Part of a small language model's weights: MLP 320 SwiGLU, rotary positions.
Each number is 500 + 50 x the weight over its row's rms, rounded and kept within 0 to 999. Layers, rows and columns count from 0. Numbers have three digits each. The size before them is the row's rms in percent of the matrix's.

# gate: layer 3 MLP gate, 320x128, rms 0.474, rows 243-309, columns 64-127
# up: layer 3 MLP up, 320x128, rms 0.479, rows 243-309, columns 64-127
# down: layer 3 MLP down (transposed), 320x128, rms 0.546, rows 243-308, columns 64-127
gate243 100:528489448473445451481532413511469464497558554498578544491456540545451457440517498449586401474372458547555437486511512494524569506508517531544468514525421530489452427437562456464535597438520470
up243 109:494445515528540517452479450456421572480449529547511568562497514472478475542526431515561406462492459503413455448436454497555568497500500514436572490419509482388533470467506518450518593380403559
down243 106:427425563444448522436486520466438466542532472552412518442509493534491481418475463511501460530534560595519512391557470518514503491439465545471506463558494449499458551449465528458479463540482558
gate244 098:563557484509432406448455487500534518509458463490493456490499391467599483485442479540513455496417409565511523503497487456494535532486477447490494568468524468494454550511454407621407442497566493
up244 098:542551554397466544476449541435468505611527497490420525493436509610473496511434598490442536498535522489550456575473502355489573419444510392473398471502494567494462521581493405536516516519511528
down244 100:562542569455534539387481554350502460607511528540506492420445519530527545617522554465570556596514490478572528527415421505524448425477407464581516579511542471478468550498500491523524495506501575
gate245 104:516538498463483463518522432568535469547469438415535500550546487509571537478643521581546541524452475498600451478438516549553503497478446504594473514523491463526537505534552474455487544492500595
up245 106:603452555590434449460446468571482456515536536475514521529532443472553438537482472490510548475581565551508468537459514580462585498502464558402494512426519515516467436552540438493507450531419524
down245 111:522494583468506496511622463525480458493494491444481560502496533476471507541552511500548510540442532476473572487421515423522509471447494398496490543448581473470567552503459536460517426531488623
gate246 103:557567449425588516476435507437555566472483474413642528456530538458509452544584519502539502429442503455593532407466471469491461528586485481540519558439611514381483544457510568521401446497492512
up246 109:472597497463628404536541515437535539482506569466497473446444515489514499501548447582551568383504591427519512517530467557536465462539522494490464568549454549569448426468558530518449370464490511
down246 096:496517544512555446501511471499479438547492442557517466521485426438502552538456588401455429422492456466566530537443459422521525426624518456566489517408411506487444564460505448494395553457583459
gate247 096:557528462498518461497426516446426448521434519484488521514473565510501445532567452571500465507493507481465541510465414412510446530570558456535515497392531520589449547506520459429485405540450456
up247 098:568455458492469565432486498523509375510447415487462423588588506421496407578530444476419593523465428473475507471568469485489557533434468532511554555500444488496511493484516473504504485473519577
down247 099:480466471578556439538564506489454444536478555459485416519486525481471457431409470510406431454485538458449505501515460556525429480514529537576462510547479508409447565486570535507454454376455503
gate248 103:513499522505465499497575549464477461503547525468435550533506460534513556402527514500413532541501520511444494519565489488395514501642487595533484520552550450605501451525471529561465606471448428
up248 101:502526522529512507523574555426484407545476533483463542542572432568428522502372439549513535576404455455507478428449428504519531526518489565576538464596449468579475569504514552460452505548509470
down248 103:484487511495525510506484536515549650527465541426505519589487463564471467472455420516507437478467532484462489537434453518492403564356551480558482483444482495500565413492516509445436467472518532
gate249 091:484521493555516428538536539450508436525577492497586444474464538505494616516515462481476610430467604534554453454570503491446571448477458501481483453511441587477411459490595560453541387492549537
up249 089:528462539549534482539511495508461480530535603548458516482525569477586490450486558516514535483523591440585522484516537498555601491515392531465521591458437550561417453352399424415544509373490492
down249 091:529492543468535446553482476508491596488461404494507432484418487539472466438546533512479481548404492562385474515472541503447531581482504482576474442478493471437391466542623475483530515461485554
gate250 121:492485502466463532578535427548573502456567498461476468508512487602642505517479519520507474485507475538522496448425420471584424623569429542441402518556490507475520451514533557511450592572568391
up250 117:477506461469483554555470504494477470600519552508489421503540526424504479444435486462494540444493466575562506553509561415513452450435416500638623463517467504484455522521579519525520528487418443
down250 106:489533569522548472424566554469435455563469574482501491448496427553512455440503405537532510516495486493595454472539502407566440539426528521486421470565512478462441494534531507497449560527404467
gate251 104:465471530536465473455460419505573390554524469587436468449394552511440552472556490478557483549437541502425523463593459528582461455475477526567436437512441518520531426503521436496470521488502483
up251 101:472495537581526572527520497542466516524547582553471510479424500474562443554517479465552554405544497479508504443461515466412511443400480510635420478521429497489433566391500401542583515559532559
down251 105:428549477563461495489485526573493429585392532446468448568473517546593520487463513506570465542470546516502500540450470485467540457526481469450543508554486547525444475457506437527469456554595512
gate252 098:553448565548570418501442430471463504489531467515532466539484523472464558488490529454535449489557469427525480514590523455466437423510518522526499523537537470569531541485490387583502458486397618
up252 099:486445486492412438496560557555459501461375501543459540536484405558563553554684503525479472556460435537457527481454615580551474504541457456578485545508471484497447571649515531526496479482392465
down252 101:496470477560478481475543383541466511448533472535474496489566565451510581580504484555557487491514556530518434455497528551450622485596543490519554508532491550473503509464500485412556554638513473
gate253 108:475510505584485600541540602494469591551486392540546582534483436554566514563652506469511638534562484528474546486478399489506553557553502510514458554461404547543396451468459444495472532478392527
up253 113:609612459463557450505543448472506434447511574435449439575524444591484479544488524526468479501488486460472483472570565492547481589452557549497473469607540466521481544510471506503474545521524609
down253 106:497545513529485545569501557499485471582473514450576494460439545542521467443508402423584482511503511522534577509500558474475519444477388480462463492485555480558571555428507494515521526437541497
gate254 088:550580525569580451407578417545516503569618495490552410520549527536545496490495450531487453466549483467476493441473570534596420520499608527484491477599481468551463451503596518468445490561494432
up254 090:476570508490562561419485430553591505535546446427446549515513537491470434459522465505523456396566449542548519517596477514434459382565542521483465508452454500581433545504517474452514528587553532
down254 098:490514387447520498531498506600537516450526427589505543548494432527488569552470482491579524507561469528488493461503454559467484488466557427529421524482589450464511458478621455463436482474514506
gate255 097:527528493478593424531498434500496466545530500495468506553530521451569515592507482554550459524489574481430519519591478539571483532595499486601456509545641490550578436532578502537474408487504474
up255 085:527436495548453555547478460406537446516419508529472467448446480531566553491517570559503566482455494519560563439432474536559480444492457471437453506423526482426514456410516447427548502527392625
down255 093:551475545495544510561509466508471481471478506531436528524622495471500462494443442504476660530524501445516458495492532557584486456523406571503497523456430471510434493447537447488488504472535501
gate256 096:541510446515560502491490479547408571517487541505452510537478576549547563516570506535541473488560557407453518521484480518527525503528464419395426566486537474453479515578511436504445365532505430
up256 098:557538528568486418534489550604511512468484454459496496534479522458521454507558464438499447467458481512544491576354557515491490562491476437405459496520478560560616493627521449438423578523401513
down256 092:457418435567475492489521359454518543505488578511564517471480508393496495465540509505551635481505418559576504517508520502539507493449526479561467553564536416464576449494501505431448501533548523
gate257 104:482478625481540511583548536478533444570480498481502423457541460555473489490575488474492505436408526480459544447439354514571500559546613548488430528464582496469480566488551485386412467505513453
up257 105:490509464454522564446551502533563613533498432500529500565507422408444467572491425483520494443491483432442533477444480604503493400429447543573497487460532506445547545534485508483524428366539557
down257 102:428513415454582559510443410440501509575475500398505624479434498499527440507564423504444531478496529547481641583507496458483533457520512548431423467514464475528524540422501432469495442559504489
gate258 107:381444496441536494487460420512499428557566469491438470483453417518489525485564522573478583522457378507431511501578518513520450475628524482558507472597509546451477516449517461561444435501480485
up258 107:569573436610547455513459502531451518503538492530448566453592536424492445491461468507555480472468430569475444479432538471506546563514461510377531376519449438471495420477483586537544496464482542
down258 102:466456523524451517460479496426504474556450518479504582409447495560528521452619479459463512448445532457542477526525456476472414501539551502474461439534508449478499505422583512545485471528483487
gate259 086:468473487499447482495536541477458518408471548500531553401543502632497502576498424534507443580490463540517487555505445512435398507472425415491459514547517457442428489590552465512473606469562474
up259 094:534573595483519524500528493535421414456483519463541541390458497567492548387518487419539495496519580429514452553477522512357531532521542592502564551400509536456473503508463501544506470515491364
down259 095:502566549507491545524504508453573416537451514507564494538537522480576482535474462520490506524543490402528440500504522421477438538470411533523443480496462569530433525483322470495461527512385438
gate260 098:422563539502530501503510514575413489471383359561457514458485537519513543570459404521518521586529522615530493477512477462476511499447437441561610530518480532472475526504576560494458510508477546
up260 102:474600547557620528574465528544529509563503609509451558538498459427459414513492475534493495444518542440491520470515503472437465460519508505539497478444505546530455559605468499537594430424416556
down260 100:549476473483509436535485566515521513450474540544468426404594528675583503499539553468536453516493453530517406576561597496495537546476501483532481458453557584561566486506437472556500532498406465
gate261 105:508460522454435473480556464456490475437558543584532458489458475535647477487516474568550500538419673443576463493460481546492533471575526514517526512560486529446442523443494449550432563542563514
up261 104:505467510503633513518522557471572386461554524470507413502595507531514468510491491492462496499459497440471483494526567429557539398464535451483488407455509496516510563565462507481455410464556471
down261 106:435553568597523496486481503555516567418475487511476430505578547573439416467506461517423443583522614482439474487530569479460494521512543520524507484450413568522451599476501585561468472516432522
gate262 098:417574498468504496639526465478380373510482487396459499499540458524482485405521526511411532481506600464438496555573485510492483412424409420489551596548573442574506439485554549510478507467505512
up262 091:551484541473442511431486488530459585463540549513449432544505578491588563502443519499504455414422484532582505501346473592478453523494447484527465451543576505506413577488518435566489530520510535
down262 096:477554523556500528474550534466461516467529526537566479530531525635465481508504469574424577526503528453533452371579622454559476513434549456508527418401405480525515465496513536512542577581543520
gate263 103:566522526504526543488510447423455488505506425546548508424564545465528563579487491496446583465420469590492536470513464539567579524579489463537513474536546576435515579486513475520405457485467539
up263 113:507493578511551522514599520531484453449612426455425427464470557480490509458411451491492442469519499579449430559505509576613537483456460402504582455539415573527621462506519490533473480495429519
down263 106:500461569489513570476480501512469514493495494473555502508488493429497534532556506473511562512485553521399539600543431451487466615537403512490474482482553574565503439625468471498498474476521562
gate264 091:498500431490434476588426480425505504509456449474519471498493530510550525437552442515495467630511414486456478575615521521479541335445523515544616426488524536495535562461448521547524568490463542
up264 092:366472441494611489523497506515472418384556490542484480407544510544498484435530525539575466520519483518534502602566570523466432505555449568438420468499549438571533472533496476503484493515522500
down264 086:555471429460465503460515497439484461496489560498544452517453436617447511559494547368517480526525474439510531508450393462492567502531471461470483645438513518547593454435461491523486447512447460
gate265 111:511596588436584482534472461504512542584423427506547484479461447529439516529532534560542571518407492581453460531465434468548577404523438555493457451466453532508457510525523563420472458575507546
up265 118:546650502516607417487497456511451548542427468372608493554538563509425473504556534434537516476487526626489440539509546536540485472469472499462518544448522450505548455426465542436483457455560485
down265 113:488471479502567580526502521477550565469393468506539473516436494499514592547552556398528432483516589521482483503479597573403512495605493491563497552392502441461470492519620543471543499510526449
gate266 104:524423450543480487454470542448433487500518573505516568475540449461532548531478433498495472510491469547570493423480555467520488546521515502481465455513553556486530496520472583480377564522389575
up266 102:474605458482554523572523446527556437476545539489556489562463485551526467539486538514555500524520603452491501523464569560428516531534493474482530486558462440536490391454451511550499490336490483
down266 099:500407538523533502459575508438447458589455445446580485444429415352549516577590577444503467396470433520444496456498479508495502539457477534495495548492528400376493480525552519480481423413578493
gate267 101:557497499469423524450440412461426497526378448436516459494466573538416506469505513497595452495491596550442606499540602484514524493466513569476513447497614447464471506509525516527517521503511504
up267 098:442541560442469501567568397558477563545423394474536466534512472403484440432430512522558502474556481510504586579469525463409451570587438467592516468454528532379517506610500520497520487534554517
down267 094:560561430498503441479537545529529446478518503488437528484521516637515511482490454446427489570506478414530474610484450481619401488455475465519528502633423498447487505491560528549441543428538584
gate268 107:538508528444448489568439458539567443542542538447427486581555498531608475488526578407473488578524549531509627529528375489466512598515512503443444441443505537553484526418459492592524413488517466
up268 112:503499509573494487479485535505479556529510465458512467523521547439448514506527570494541491510554579536533489505343616512459482474509546449392459536518474503438531551509458503565409488470429530
down268 107:492492527600460588487547396518570560476475497446557504485544525472488440477452500645467581475477481564436454391456476471503440451467518519565492559557482511484554456471551524465546485491545468
gate269 102:490456462414589555520498591520538533454552446481604505513529524519546466515480494561484495513493509604506439546488513547477491541446591564542536604602550465452417556524490529432440476510595480
up269 092:533542539518469453521523458508564524475502539447538575502502450566444561428448567460489517501525367536571474518531516399563429501544368542529517495551439466395522513446455571484424436459498378
down269 093:517421512625466501426483516481468470490477472479491370475515545375550564486507593402517473519479486531524451556420480535531466534508472535612504486500447453450580479457545565455436522449475502
gate270 090:517377502505518502501581468481558509567557453485493525550611467448409539516508503562438451464507568547502489502573466455482475540508504496533436512624527618426509460436475421541485462517482537
up270 092:491359492371498513608559566540458463455390523506519538489547530524531515522491465477478524597477461565611417512444521489505532424435487421509543434555511515474501525432591523404448506558482522
down270 088:520530447547462491486464503482510552472562463499543629536512543499436500523545522611557595477536528462488499526455533463541384504417570449558493490440449425522549463551546535521591541465485472
gate271 099:576523418499517433448505494517397454510541474491452450494492542496534543428473550572443491604486482535465518453507484502532557518464411516451507393527397409525480463434423653508538551544464499
up271 092:401461434503465497458556502521553584517500452534388457579456490500626463458415407521537360558540529492507470478524524468546455516504434518453541525488524541458476475519523562526583492466518531
down271 094:520456575410435505550510436436545502458505470597533482558507512448484504514549488480507437584552559484516567522479571529532508427474486437460486649513456443519497532608463486386534585477517567
gate272 106:525489466512381555465484528648448485430596508592502425524472448467466445482443454429550491487486470565530448511474443542508457512515508513561549406512534488441515526445448533471522498490535480
up272 102:513438572636561508496503481414479547420444452427463509525540525472501501465624504524461504536509515552580587561477602470435558489465489496408492581472557578440519530530593481480385431507494524
down272 104:503481494496594486557460390469510522508598504424569533551578579505539485442557465476535532512569558449541494465555568510569573449482450434459536448514455477506567512557625453561519523574506476
gate273 092:532570469538560546539527515526515527624561537454596552444436508442525578401595547584563449545517601386494503533493471519509548499558472501498503475552492415576425451553454452521483478518574485
up273 096:422511500614490392526468439538456368484533546519509521439586453550438509416453478585542479494459427524485484515499479507473455455474518512363443529559547491445602548459539542569501618471401490
down273 094:518481422508497518540521541429519527588534520520477431498530399510518462442426607487507501439424534488503426575522504471578478462520541543459405467471492464419527492473548512535546450614457522
gate274 106:567477423395490469521481551484451516539370401526546562504530489521510497515533533509453502469459495547504586519465436475505569457554460557511420519454526614519426607578494519466486612464441482
up274 107:498618405546533510401556576426446502485622447496417476446516512444506473534575497512439491529533561425505467458480435516454475512457549509429424515478418491483463477534504551533476554507590519
down274 116:502506520524510448416514468481513476544522550523531516457496475538538504495557578534454420477482508523521508493492502456475440402505513506498490517531474513481590575470409430557511522472401543
gate275 095:437506506421476426513433528412527462504488549508532459592566403486479497430482476447504532608454440609464532506566492440554486559577354555485475392445440494466535554494472443511478590471520474
up275 092:480534517567468478532538417530528398504508499459474531555569527446469464528550400454563559616502519514373469507446502583473458375523441416480459447547452557424535463524484452533503467495480382
down275 097:473505490548540569451560446493529408542452539533478561463505459518521478414502498537471569507590590568613454490589423469518526438580457495553495460513497475531461525466486497494560510551498519
gate276 093:611594551490472491496665460531499519455549530526512438574542494484512494517468523452487605468516607545466568587422519517521558519590574487502450545518507499482505412533482545485502470494479443
up276 085:589553416477537503531586467427597544471470459435440556554526512570493496544547525533436489429512535377552529415434518578473518456537549560426445492525505479529453457434485525537488502561496439
down276 093:585494526470475420443416478423529462594448519487578468519390455512475510540556473433449508459468558493534508585422550571392467519493486449520334452560517530592533472438465541487473570525467521
gate277 098:598571562462494532451426403662426534543458498506548513457489498518566466478480558494466508475585495501496452492461509574482579568469468565485451470544575471517470401488463517495549394472448550
up277 088:528553537465474572500611513450508518558535463522463477422467444521519468493447497480438501552487515561545436575449556537424450590519447579510509520535511497458434457496519538425500587480597474
down277 089:469567581481459479514491477454549490378551448553527568491483597534465542400532469558538613560534496536434488539611479512444522483557550462475479563557459494570509514592528513536413502453533516
gate278 104:549476561500481551456411516529467519475486458424531463468574464585566423542482414557415455483491485567589563541542535460478485476458566493557586577491532451502546539539470590405509485480575477
up278 101:423493481587580461525503570425487583521506517479493467490460513461536566469476519505461468419503523410446514401513474434459525478446507530547526437495587412512495563518447503497530456430515567
down278 103:491544531496541574537494568509457509488610460576563520502470458391524532614513479500476483489511540524471502481518476483519508536477483533539527483537506556532439630478583493488514496455554517
gate279 093:505478520561480520541503474520570481415429485427514519412569517436517549506528450565463502468474517487477462505615568549490533474537523521552521488468508539567501496597546558473489534603445566
up279 098:567578484509548547495465500555460445524474567535495513470507579534485541472553547547493482410466514488477380538407398569552536502482440448472518492465405504502468485542499399479582541577516397
down279 096:490512592508508549567460556433482431480508541564510540532484586499553563587491447512545510459626523601452467445491537470391603488539557484489590546441452546579485458478465468475496535458510464
gate280 100:475441476432487530445364558429466553502462485517505454552491486490506556517478483537455424507522453538459482567560467467545535526550566539602451525452513495452540475577574509439563414433517569
up280 095:491516613417511542431497560550582544520481447497461454453415522481491513615427473428523550426493513456570566465551570546538485477472471500537417496426519495479475509487527528527482496495485514
down280 101:537579486470457566550597440486430576586512443496505538450516473461496524423533476508590561553490473421452439496537545483498576560594502488445465408484441531555494488462524424521419522521477441
gate281 107:426446577551507547497581465420439477635493493466531455535546559534441459599426528530501478481469482516558492409602444476472492540493458518488410492450512581477547552529492430494505551485524448
up281 098:427482444515503540435511497534449562447482450466507542480535495366540508483543501510598515491446549436438481376568490486470426447509460559526390373568556552548507496472468548424428576499520510
down281 102:420479461559482501431541613513492549486511500446511481582479553493572509604540513434456455482520513546473595514499537504481522428507429493582533471538449441489463541537546427535489513530489492
gate282 085:541529557463496488606457549544408524463518505481532542498550418480524496609502432452478491537438447449616512462509430431483547600544503620483527595548484536434392493549459453544483453493452427
up282 097:490411496449494529481432539543412452476441543440484495457545537528547536453485526498566510438557562377472478500583564512503518469442469475559490486377588465585472467408481504524544491473530406
down282 082:491505419550532499502523394547525479516498466463449538579548582508514526444505486480422536489526440444496440452534580480495504512566540485609508461501525613524581439553507488512499487574497534
gate283 106:516471489491595484543493528415483473488564412377492494441527390475525546495583446461458559442525527542510544521536500508557597466535517497574508515630412530468548489467496454612550493636528581
up283 110:559549639417486504554600589474504521428467464516451551400494482430508492550445524566494541443484487427530504546537479582594575469489518424519469457501591491442502432612604516470488574483503479
down283 118:497510569492564570523529411496415473452544526539483512461546534550496542441457468505422468487475575479549549540462449479428502543477508481478462340536486539465477456496478468529385506404484470
gate284 108:570488501476494487450452406521385488516480548447518519472436577580538498654512535527486462417493548523493501456410476411504402517470537546496536567417518520460497548490576467486405470465420520
up284 106:473460432492535536499476479494549461499504445483541573563389438469481495389490521490571574648529483541588447475452469500458537391436502540446492521464414539563455468451531435503485512572459596
down284 099:467552447430449451504543484479542506418487551539542555482514502577522538397534483501504546557513463492547495498513558485480441447607639487532524523520478560469455525540492434509506579500525503
gate285 098:535532499468568516498478493575411569455500474546396471489547524504467643447507513488480406484511462622459514536387378583455489481496507513473500453490447495491513413429551522511505529501413516
up285 103:440487516494550562543494453500468414451520551493444466477485529574509420439471518522461578447507471501596511506546547493417491537478434517443493571574497377528423444554515516549552484507507501
down285 099:499468511492473440564490487530533590479502486412400473523556591508502543357476465504480499479491494479505449604536490462400532509545546471526478487491541511542524520600441491478459428565509533
gate286 099:458588486542531516533460551456497491539525501440554521491458493492564478480557621540478408563540509513500449527591559427549511506497527557485463574563475483465430520514423459477539476487515412
up286 076:502490508577593542581532522453560472491552425513454432452454503521519451489437466551500546437520450452508465458538474499525524599444381539534496527598500482578374463550447473443522549627444419
down286 079:509471471510525422415514401542532523452482539542528541540537524565481475542487503511575566485479444471554587498447507565513459457483506427394571470500497477525487482380475579556573487501451498
gate287 108:473456610522553478457611533511585439495510496414506422501545490446569487604516500489479520471497550513473518525544477480512570550541423573533513570529539527528562444479538554404507492472539475
up287 102:547549428490413506513412501434465473498479580493493489471402528430491557483473443439562503489471334531524522428490419483476539485517492422533471363518503495454482497490536457565476468520476480
down287 103:455448510484509496413527564505491512498473523473611514475517491536458397528553494532544481498481517478563522499513497420486500491535510509539548489551468417509471470483494517510536476492557448
gate288 099:567553556492544420528534492457448437505426571550421480594570490440539433461539434451419515422537556468505529551498514539474514488467577491475450497445465485510520517591551508554492554514512548
up288 097:619455497483536575448530474563533482534390493565406461509481457461561503462476514422503539475542451452434521611587475475526557491471449563548588583555501575465496590446506463480531536483526532
down288 100:513594428479510513502473498461561530486479504475530516482520506521543463572527486493506613537355543449441503392492622503653396437448481490511431522483417548611527501496487436530447464443615489
gate289 096:558574553491528515557591457505483541470456566500514513423475486584545506475543518482509446411483533539525510591592507470512456532420529486457547488500571518553401562548519502504491481581619434
up289 093:528460481441475478469485489429480503467551567394579534485552500519447554470551421491539501480541484550444486583474516452469575421511494518574504495470560486568447493470429564537481404433540441
down289 091:532480532464443396510546513570563554498517469439417439541482541441437495528415475417489397463458521569445565483503566476512483464499570521570525549446426554516384440537563468555559520492522477
gate290 108:454400575447447465477474408569470497527476515547517528477489511472497464615384416488543512522522451447511525534473551364473573507527534513605498500523491539526535483538549386578484615474495465
up290 102:542499505531415420541443533534510558549461471518486416477547544557533553496450586625626483432484586495544558519495500483519596519526546542558539490594488542430485544497515535413486480457465505
down290 102:494651574483473445536532517524483590531467548511533553540536494433533497531474426500585432466475544541499452442553524441543440493479495547552416469469491449479436492453549484526561603520487559
gate291 101:408466429570428536446544511426525527482470543433520525484465468487414519568467493459437443415504519481472470422560478407562535462548450427419346527481500589477527497534390471558524476481480519
up291 092:556571512500583506488513446474523536502517401506465609551510541506476538502523524536466529486540431464453512562404451510453486474444504490522593544446412622476428511524485530556439463501465533
down291 106:477525547488504426464484424499482548467507454454517513489486542461603525488501386565437541486474567559539555531574481547421543553550510506422601509517500534491525552522391436498556511402529599
gate292 107:537541483546370438523510445431512387565555509563552436382513556504490526582504396443547493583495476440513540485467550486583522507539526455450508477482463543417530430540547595497556540457527511
up292 106:521509416416526482414441466497460482499435537534542494573475464526493493479527547445440478540587385512535496509474557464501519544482514553636627520458509446464447510542522556576537524435508465
down292 098:463527546417529534505453559395495502476512501574456499552479430476482533580505592418500486539575441503443498455464539552413467493562460392407509536508517511612493469475442496428515526521528497
gate293 098:411443520527455536491515499377489506453491465564456579396410451478493493509524479587616479549404490534547532519492423547453464487493472514498464592518450469547459506546463459592513506443511471
up293 100:478529492520439545427521399579482390557486486550521506491370470484487485461563552493527579441506530517579451572498577427558515619569477421604506489475481586443508441531546542556408436509522559
down293 093:494503547484425487572419480427476447487536483522481495488497396461505551568413432499530415535444535554525540573503484477517647523505412557454466508524535447476509492502491395495548473406491408
gate294 092:515602568473486495457488467448471499396501477467406407510493604510472538476409481563450514535424477591528449614451465574570509546542512468540552457611548524501552444524499460492526499542424463
up294 096:497594503464461442514424470521459485431377451515525506535558530480482546529419493494569507564586558412499464629479538500490557566474500510521438540495596484492493561538502427505466481445437410
down294 089:534586510528493431511437530468440510502502503549485483552572538520524363568568586524481457491603468533606538430500591552552429451462437438467576561567424468513432580524597535473512651503559494
gate295 107:489572595455536470513516392456510495522475477457517454454513499455374521506446447525603516442415489526542513588576519441574454486489448526532524501504534488432516481489508508551509497483582557
up295 107:531547469482512582486583529561527545504538518466557537503472477536439537384414501581577449499461588558558511567541481553553501526454441520547508474545542596419579477453485504501604563543537440
down295 108:468446522544539523460557507485604372492533464552511512473429526393533435555411533522514440526431480505566533472466457451554474524503504517553491524583633447435530556514515575475416467478480529
gate296 099:484488551556536561455512554471443413444460432493357460440506505484395487588605479508460471493478580447418503509527478536458543507514601471452512536471511649515455483530535531541459548571488564
up296 107:472444500467497500483443526482572547528500602505616447587543508511513636435468493514453426403501534532606503543440553376523433526589528503510528493572561471494441542533485494458499502454489446
down296 099:533537457390527459506527440515548548506506491529460582478521489510545560436511435500468547496581539461386485481518494414536521514540498509512510409471509578491554469505406455455469564553522497
gate297 107:607521583506476546579435493483486522496440499496469437428536527500593500496484474465504524474531479487482554490475523483390578548496519549498466485591504389424457448562529475590573493473541490
up297 103:492507568517550513583384492409486573472509479483426451422481468386481506475488415471396532487563517446430446482458494503477520404504571490442517522529490496484516449555494517543558594494546448
down297 102:531476495509605510545456593466524469489580597596609478499558515440469495523477548471468516627574453420489581567538470514427428564487461458448531537500503535377438549497498533486521499496398496
gate298 093:465532503496503417482444517577472562526537608515539528429517548428514477493464456509556537564500492525485585485449493437538461472562521512483477482512424517564437440405482480568579467505474465
up298 094:546536552533585464501470494444461492528459473542400438500440614497561522451494512493431495485542507515445497533473448474570590414504548498496561519464451586535509505521487503515499511450459517
down298 098:604531455470475519573532495452471471556479536591469438517567490435549582441461522474504412483530514451564482559471538539543627598549454522583504408546526466556467473482491560543488438422511513
gate299 106:570437544449458546594483501523517545554537520580614424445538484542500545440472442466466510461519468550495585508577439447494541520540461534466476467526448505523578544465526543537448518501511394
up299 105:557481461477525495526426510589382563462488590515584498552459533454460540522456585421491490561416517474569486488547534537510490506478531431472463582519490378431437473452476462449565447405461389
down299 107:475415566522552489496506565465474503450557501457539499536430495498503466622538449492468535605487501369568522542376520469550485372442538539507551551481467357428511462497480465530491445530500565
gate300 084:457542585402530470519511470553428461443402513545499464485488469581476465428470532402575592475436488491576530461533588532506411523564508499501466486566495436487455522462565483535491422476570438
up300 082:463483478578518455509556498404497549625442543532417564450471474545485541630461545509623545578515467436473519523544407548466524544493516477513519451421578471461517511485472503484565496459377513
down300 086:435509502451484507448566443439519493397504454459549575506562522533523494523495526591481480574508455505567475484557564443451512414508507484423532550520544534577575498519476454419541499548549561
gate301 092:451558388476403526519456561486507488468514489467418553468482520413465386453516416517562559564519558500532497511594523521443508463532532463534534593526539525562443599574487480592434525441531417
up301 085:516537439480495415449485566521413476433530484435504487492479526581527480419519527535454458536446514458485503504585573512468550522561415502526549562482464497475535449597500516607429482500574446
down301 093:427495417499498475507498409443588587493530457584561532505516569521458527520517628501467544455500488589462570510423440529554495509446482485480474506501528525597543483526510610426424560590565477
gate302 108:428510590625485407469542396471528558591510511437495469582515497411485414483598602501513534459532539448556476453463494575460443588511525505431465490485467395468527509408466400434513441496476521
up302 111:511504433554416586530534462500510524490476509432526531439580565363511482603482414527558472456452537380497480473515455584579493497522471429420520438464399447578500477511506559476535551508522530
down302 110:541423471476482484464576510424480589601450519501479551492505461555492517543503474450598411377438513414471463464495550564492476558476473421393475532503538493507593535526517440491497525517463494
gate303 095:579535494571468447519485536484465521444408563497529436501445463572484451496477411517498601568570477517506658524542467530418537458442514590539463526511555436476435474617510485482446441559426469
up303 092:555540566582558390575566524512434468577529489588506440535485462516507494555503556497554350472468487484424534554536479548534500528517431502521451507618519407432501421626522479415546518569440491
down303 093:512550445486483508534457449525537613515506412416460513543484500526468478420405510547532543469528539514513431541484569541494475594434476506456472453500533551574552479442524464452599469539477521
gate304 093:507512548451478491532485565537467450476521488498562581497539469466461564565438451523503521455431549506574507535487550395416442526532466388631429476574509507440510476487509595474488533439532508
up304 089:507517444483523515475515495523555575538529538538475519540522470542539417487546450460513608423553555453484492482467383560452505499534570610467421585498510567464506537492471376455592416453499447
down304 105:541575539541595459443539477501489492482491565494427448381581474546484530466542471570437487606427475538533449460480539506450499426480592469452535491466505536435539467459585482506488430487393539
gate305 091:441590507531456459509443455531494535466558530493471483585576581439356498522469499416534428418406597569461333468503462495477521520516395511596573540444523504434466477443531547540384524492532481
up305 083:453456476495464502460489528390529590478524581463381457511509522530563522531541468425469590521461506503545484423562556568394469454494449568520484636540458509441491497602464471437571509468421495
down305 088:463488458520505421471568550492501522568552606475480548454473539496527507547483515397470478436525546458477426367473554471441570502513521457535461482496470456479487568525439488389487553432537420
gate306 108:436467452498493497481508548459509413580453340452497553489449460543517476510509463497469447437462538538520463441578516491514427571530519408532499461493531551474490456532468580529440553546446474
up306 099:443467556537490467382536497451394523439506505486420524515455506436436437545523515541459510486605591409437470475484528615510488529462533557497491477561536478550535488428453555466572556506466457
down306 100:509594527563491526438570515525511419529522483472515503451445480434475552496627556542504496494489489537483545500521571493476550549553532523483583426503474466565512495486470421480483535536507465
gate307 097:557528472516537490504487473602438542571560476521517554515520491503541566440542470496467511482555584519587490455472535559548439530540440623545441523542523525546598465449497558556482477549534496
up307 106:494456497496533459504553461505598496505462443522412478502498609567573547470437570457582415585546489523518462439491508515408492482471517440479437557478453530515425438465440453522522491487477521
down307 110:489595514545506442510544451605454554455473526472482576536541488488504529539537445471560420521480476540565550539540467520598559566533439457480487535552572522556507527577492478414457544616482535
gate308 100:526600506444563488527450511416432504483485467535464585446603475517580417506459433532469560491540438537539563579482454624479475505522517585376536469453483493516436493615584471517479527458427517
up308 099:545504536422488485493505501484477496493503534506446388560524503524482538487551513431481489461597606447527531508391463457399411538439595533537461619452503492418517577470460497495460493485522544
down308 096:451438525558432406528499511530501518534446422434588527509505522530442479487545526494489477511468562559449595487432530477499504426562600492464437508531512584482515534354571495453462528546475568
gate309 093:515614597511504397468576432529569537549451526538516491529512447484497486539519352589476445472483470600513554479539490447490496504552537470476556485446511572516520562600476466435460397554605499
up309 101:509522485551542469497472476461474405481566422465459509524515509627605496463487499476498602472512547467550520555584429473500563537501441499439473588405598484569525526411425523497514562427537462